config = dict(
    num_hidden_layers=9,
    positions='rope',
    bias='none',
    tie_word_embeddings=True,
    parallel_block=False,
    extras=['capped logits'],
    init_std_qkv=0.0267,
    init_std_down=0.0,
    beta1=0.95,
    beta2=0.99,
    batch_tokens=262144,
)
Each number is 128 + 32 x the weight over its row's rms, rounded and kept within 0 to 255. Layers, rows and columns count from 0. Numbers have three digits each. The size before them is the row's rms in percent of the matrix's.

# q: layer 6 attention query, 384x384, rms 0.0697, rows 337-361, columns 256-383
# k: layer 6 attention key, 384x384, rms 0.0677, rows 337-360, columns 256-383
q337 064:128071105063122137153136155179180149134125137154117127134121118131167163164126125146162147173120183087114116131087131161183113145091129147150172088095112138131128096089117124127093125085084219161184154140150133115124158092182109104088150148077209124130149131100137123098194119138044112107162157176098117098145159115125133088117147149106064158093130110148171039153074080134147103129041
k337 063:115173092220092181086076149157105137100157149133099107141127158113099081153144098084091092150151158145164142145153124134120127114160174165132122101154093158112124138157150152120142074097112093140079052114193099141197082117087119146151094154183083134170122053138114108152189117077115087176129145166224170147141142135104120094181138059112184065142117123088120137078159127139135170132168
q338 077:029092155116104159092085111107144146103132185165093133111110156115143162120066175096145145147099121113104136148124136159115118103108095103108148128109191093116107128191159116136104146105159144114112076082134157112055150196127122122143148156116119101085145130143099106108103137064104198126093089118127152095171120148099118106153086154148154162165103118141093185145126075160113175148111
k338 068:191155115155119090189109149139140165102105112135170132142161141135072097107170103116119151081131120108175111134122095104106112155110112155135119109118110161142104168090126176111122104152065127104173126155116137104142107092205134160129140155188122128196117103136166110211159118061150095101098113071126107169085094160150131113114149104149106086122179171074158087151155136154133155115118
q339 070:084107129100153127074115062112116156097078158128169116119177195116166144145065101132143155076104163168102177162107098115130124116130140160143107121137168089126138075176110125139107181110118094112158152089134140129131114156177172160092121155136129136071136151126159123081156157136138130134065138161121115057162123079192139148098155148181144137101092140174122173143082144162116149165108
k339 065:097195172146062114138139161145091085146144101132109151098140129134146131094166147094092165164163141134164050166133104076135148118103134116099144078104115112125064051151187160111128101079104133171100119118138112109105147156141120081125152162101156115183140160084063147143194145116108040105120125111155127110151168177136109150109121104077083133159125144083083127093169087119129105139158
q340 068:171115138113071143096133112167088093154110175148130140141099097099131125071087150124118135069180175119147087093155135128115170186152127092070091147132116183125091135186122136111136126121217096168127122124138155117171145133137117136111117145119155139106122120097135195097170186089125131128148153102216120146167148148094115094154160141091123102139065134155127137087104115153169090130132
k340 072:130221123114150136113126066109092115109089143099105156114177109160087127105195101123118097104092092121131156091118101113129115123124141143157137102133070081138142155126160135114196217149094143104123161126141149113101179109130137168087158178097113107138110178115116124135129177134137150085151152083079147120142139148190130126118131108155115122141161114169104129179120143124110108098098
q341 088:161102140150136086137200121125153162163112078162150145138143140137105110157153145161077081145112054118132107097128097115117167099147125148112144169132169122153090111095151163133064109147119121112165109117092160137159138084144113182142096105080161094174165137130111128200142124153082120126141149122157129108145106148145131138068086187067054190125184130124142136103079131140111024096114
k341 072:117138122140079141097114112149138088137172078127183073124107089177110159145188113169136127100151179094190169168126163143118111151141195152071143140108155180135162114166102061064154074110151085088042055143099097118144063156142161074155136098179112141105115086136172129141104099142127148129098098096138130147118081154145091111170173104104189102138086131112146146151161112165129195088125
q342 070:178090087133135069159168155137109151112094143147108070142197115101146143208181122162122082072078139167131155117054101129087105088144135160127101110142152136175138140116094144107095062157081106137191154103156104159161151110124143132099100130133195121123182148178168107174141132112129076168132133188138161093101110085144149161089118137109100176086131145119124160077077180108156082170114
k342 072:057135121107149157151060125215084136102106100141157131097080109095120139119134139130191159151134145131138113136136166103058169120149163124133146160113101086069161193142141137068159141107123126065070136082148126131162124078108079150124139121144109140120099114094076109072105133148127126073152115138162143148135137154091148103125156108153103127133044155143100203129150093186127097123172
q343 070:155201159135111139135154102093056097140102081037116121152114129139136122207117094204175179158110099100166127132152127093146110145124101129090135153177182123125145115093100090117138069124111137137146108129137172189160121086135147107102103145149189097115089132179154117103115092172185118169127141126222112125094124157135139151074141086064148077134141129158159085145096138123145134102133
k343 064:137063122104164099094120111129147153131117182127161163128070070132162136111170117132173130133133158145092192134079109129081085109114138190148150123138166183116177132106093128135129157105147172166212191137028161142148122107080078160135169127140138070133132134144121114174095130121138136168151160139098136148158163096119122117115124135131145137170120119140092152129093167071141054123160
q344 086:156071118122132132150232119121154143142121128102160133157113091144132160159173144157119101210147108071154098083126060187131179112171095123114122205144156149155104115130095147125103056112164107131200126145103147148136125084159097157167117123093145129133168069172115130225109114160119095106103143110155160165165099169091143136114104136082082115110159142167176112139138143054088059111144
k344 080:125169091148100175095093085139103142087115079139109115172163151083144120152111133069136110100144191143206103112120148172121140139116162121118132152098119158143187149213122099124180131104155087108043120127144080138126100100129214110166094070185175152068099113101207151114126144154048164108121128125145107134127073173159148166167168113119154101107078117113148153123156133099103132085105
q345 072:115155114120187112172166154136181136110056104077139142080129116141176129154155109145139085134112074110111147099121058096169107132125153167191099112167060123145115168085130146209118086093096153133157113172093184111181109068111150125126133109131091087144141117110136074152117060194131129149156085151135118161059155128129104121098081101146159117105155194106171106083102161108173134123125
k345 074:105134132086163072124108155103142144120124080126169122157108085150151157050115152153167088131136129096161115094161173147146122157138115147091144187103138167127150150139042116131154077147199097076140155158124114140161062114102150100131043076147105151070074136155137166069099099195089106088136128140115088168131103165085123173183104120070109110125091161149180142146150151138083090121099
q346 075:151112117075113104122101106129161161154162098140179124096095122195117178101162109148107089173163082113111112131109134186226137107142101132112119157078132185140123129081093169118123164062157174092089058097144162076099113160104106090143122083175098132084092159139159193091133136152106175130124109130097132090162232100104107127159086143155116150114123125011153165121130105184136131128095
k346 071:098136160159122108106212133060141128118096097074127120150138169066108086122107128141101133086143144136102112114121085099152117113116090100168108102161098129189151075111153095137111099178140145097109162181126140153129073095133135096126031130087092130165085133138177174083143097080115097132202132151155091115066131145091071139146082092095131123139189169131119030129047148117160137195082
q347 086:124085085165115120136077114153148152106144159146156109153175089092207157114105154123161096145155160173117127143059121144085151142131181150111152115076185115055171102150112167108115088092125142096134143104157118098125125167161114077080180147134158146181168132086078089125203132108109145140119117128050150114172114104150151101125170122141118140115088118112111138135183120135099161156120
k347 069:131147129125078122119122141125138139130149139156105119104092175139071090105130126074111129125135112149157105111142143090144178122132082123116099158117089112159074201090090160127109179164136117171081125158179144105102158093137152193114148116124148102118078118088095130085083157144138112112156123102118109135103133108097166154159111104108145148165163078095130146097139114158148138166126
q348 080:147171073117176138159122145072145111130171150140123126106148117142116120142105129134125150096112109156162148167139088138144086087161108132095151089092077082144081144136161179090155098138084175201131152135132153113171129128164121176127150111119111177103216080093117131111146098162128086103146130061142148154106044160134129102164160130149132115131165138145130131088147107061162186139163
k348 083:131117126125098142099107089144083154121121107158119178121114099113136096098124163067154064099122118147135118111132133149074183141131113142143125128138086100091169132128066113122093124172153072112079090112144082166142162113077104154118110135120133103136107108124110121084046169162183127137192156190098166075112107129141132150140140059135098140128121053201143151103178129191139121104115
q349 095:231210163125143178152184164178087108144118108139129175152117102122087128128192143132087158110118076081139104120168174147113129149183122093115150124140102154157081148097163165136180133135158146109140147161108172083174159132156114178104129107137106089120072182179140120161144130134127102073098130105195130214159174161138091119168104107119115048151164173145105096134132111112143130061126
k349 074:115146039185193133226062109129088123099155136153171135096105152156084077115148178159232162179112125127157186041106114125145125080157130178119102133148124125106139131129124127094146098145116107104096142114108076146171048086117147127115141104102102092117158074125111122145116084148184146131173095079104154099181040137109115103182140145080233063135134176099154098156143127146131175083140
q350 094:164157189117081127117211136150066100180115072120134151126143097178097098123167094138123132111147110095153078081184130100149166158118123153111128167161113168127083120143157105111111178114217138137148121188110137086187101163169124101169098088110121073122154138104133195123102110100124113110171152123160104120135149209164128143169102141099185043121095140089157043138142140167149073068156
k350 082:115120095147138173125095094120160130105134164112139138136096082136139118177091118116133151132115093120142094149120173161108121135144123113100153133073085110147096108135181073137124169168133085125096069118103089126139112116122136201126159137160148174074121154189173091139152166160100176185095150063115126131141102144120110120126137093128128127117089058166169174153135062112108175137144
q351 092:155103140082144041111174110135151113188133091092155124104147120155150130142155131141128086121163083134090148071128099109116147108166185150163102160121115158131083170066034106118087126141155147120137184185137145102190091106124136104129084128128159106147115088096100122178147123149133109164173108165095079087093195098132080142089111170117079182084149187077171071095112160191131079137060
k351 091:064123126152165081111124147172151102120104082080188098141163128161194142123146180172178107148158157107152128131117166174118156129157077133055139147151199153099145083154128028136092101123143083125128132153119069150190058150163172037168082073119111098092148097205070190115082058107115116177156119137147129110148158181143128145149101166099157158135065141120155133157084170123143141097096
q352 088:111131114124180161107121123188159096091132138123093110165097140155118115101069143139130092182121133064161141155066123118134130168124166154108171072180144137056157127122117141118159117122105137093125061106115144042039157131128163116118167126141072149124198116117120179082155083075157136120132127126084112087117130117122112146162108111119128131130096089133134112105173116133140206133185
k352 086:108102179136141139131086135106120163081124149124154138099152142127109190124113090108149114133127099119156148130067115201129152145103118121161119116136141144126061075154102069156074115124181115150128068139135126089098166168157147142119115160084120150143164147095145134199148161119179126125130099086097111166137107139096126138119071153090123164075135123151139069156086086118138086173097
q353 083:107102116148114140122160105130127107128104137148117100098178125109141144119136125100129110137116168192130114140164119108145114145086093138150102089100157132138139137176106099098156097224123137120123133112130166094093133185088144134125209158190038073144080135082156106131199204141136064170127152100103139039184128159113129149100116108242093162088141165110169094130113153130117203183187
k353 094:140141131088237146123155095108198124150109131121153120072172147137148090064146133099095130142135133116127116140099128117139155141169106137110127097124090127136141159086129147165095076111195129116118120088092148072139135170085175137139158091087099081132102171139139136094113165125176066144138146158071114111116156133100142110140115080123100156092153127159134125158106174119160175171106
q354 097:173119151109071054144130087121126141186157083119172146107083103149110177097172073126133117169175097083097141119088135172158127139106101153184113180123099146131113152158111116118083151128194109128130166110186088133166135130136106159183076098132165165094114131168122154123093104125105179113095174079098122128156129143114118140157111177125103138130100132116142102141127154160091084139108
k354 094:141160119141100147120089132065157120122151135119125121188136150136068094188132145158129140142164179113145082139137135117197123137087133100103163140061127118173145160151180089124158094170161122069086153199137150189132075129160114105111094098207101130125112112129164105107205094139121174177089103084134115134120176139129092122134155091112129154134120137111134124115113124103088184162096
q355 079:157122080111126115142206140139152085117174168145092117157084114192158118125126106145152075135121122133136165106086173155082159107144099155122172178145124084092114099096128149119140055136136117080159102133125134099094159127134122138164091155073201143137187126129120128110109066161110122113191124146037105148104075127125064123142177124138079117110080125095145152122165134064135162101113
k355 092:094144127110115116112121115168067069158137103128139160136120095157150128094141134074118140105163162114112145060141123140105142170173091133128168142161155139090142216155179117115164163164162108105143191176190122148094172097092105142177120100182103101102078136145141116133158101130089146121091181103159072159137147109196145134087144183161071123118112033122193111087142104154120080126104
q356 108:112134143093130099124172083194175162146097138107174142135087142141171130100125124163108124150152077074120166100112106120126116090154164161125097173168132112072113052117109164125107121115144148113145112159099113131115130063104159123136079047063112103117151121128150179162095080135165116086158125140139102096081161119122086178167120122113097161099167109125160087080116129164147137118144
k356 101:111087175141114158088122083124071126139158134141145160138125109140147114137173117167116119096153227164111102118171143151089118082131171141185161165149153141109127126161141117113140120092091137135125138133138118120152168103174194098113130162155116179093174124128107150126194108115097121096063167082178110133113129124179155183148176199125092097211118080095157157070134097140144107117120
q357 116:117116070149170134137136164108221113116109165160139071092144116150162154085084125123164073133090118110107205144113121113179129155133055132119102126111117125106149115127094162147137132163065149087145130103110145122079108196135074120144136130143113097151117144089123099100087137111101120189154115126087127106167119126112135151060119087190129151100136127094186120120167105115139185136119
k357 119:100091155088140101135105156178145177161106172123105184149132186116135141111095148130139120122124141131156090151090093142144156096127129135086111160161175127103110099118105139166134135110101179144134157152113095195142123161197140064128088110113129117138153095158106172183161101086129074080112107144121122171114133139120125128113106117103094163057140142138133073108094104117132080146101
q358 134:093110159088191133129156120141172149143061175119109109062166151114194095103106069105150130117095126117125156076138099128076172099144145112107080183105141124087147101104138162174147117145106083166218130145180137120095135091111109104193148145046111103135169134125105068167090199152115096088149159147117128138144121114119093149134093087106109132052153102108186102157095132093122094111165
k358 112:102114136139114130151067145097191091141101155114150104128126107127129081119135111083145136097118120102108141102082142089147061189138095125198161088090086113114114174170125115200142156111157071149144128126142138135096129127033102149107129115132117099116116128118198053097132205138133123139124163105084139122160086130087153095141114130124145158052155201144162150149132185132103094115118
q359 105:148142167072085121072152172154116147100101150121177121157039122111154150121143099148098200067142062109118121139160127150107179098132133103122081178147162161113131085062177154071175160072141157160125143127110096113168182142142143150179114109165085172155117122136145141163146117119071082108119131139174056172110191150129145164089171163139139133115102107104107049106169094131162157089166
k359 134:088105123086190057150182163161190128226082177115151133118138150107208116123035109048146133080089096107076145116087129103119123136181136103090106139090091122144161127100103137183125120154112126127208128114112101142115105166075168093166154070118119097117157123131123153122146163143085103124191182138092095180156132108109130099129086114120040094065149116147175116150080136105130116093141
q360 126:166075142097154149142105187095170192169079126135118093102148084117137097163137117127182076035106162085148163124179107128106153172185101069109075174133091141112112153138141169128146137095083115144150157147132139130187093144166056140106119114099141086182111196098126089179093150116125103113127141128116133188165130150127167143125142111136164092112151122149154096137095115099150113096105
k360 138:124095121137190167144139121130117084135146142144066128057172105139137135082164137152140105125126123126116142112169133176132203126168138179123089197166120103163157136123138178113120091136096170124121195101054139063167146096113120156183153095100139062142157132107075151095133073095161048156174159148110135131154116158141164146143136163157085117155157091091144145142053117130117143067160
q361 126:166154130114154105096110136092099134158107089131148129165094105097098141185128116154196128101137102107128176148107193050149087180173093126158150046140134147146115122134081106138126205136133093159163145095134101140113121071158100144115144181072138113041171101154081123103104148118098193127122148108200110145165054081130116123121094120113161084181106107139117170122123139128137099089118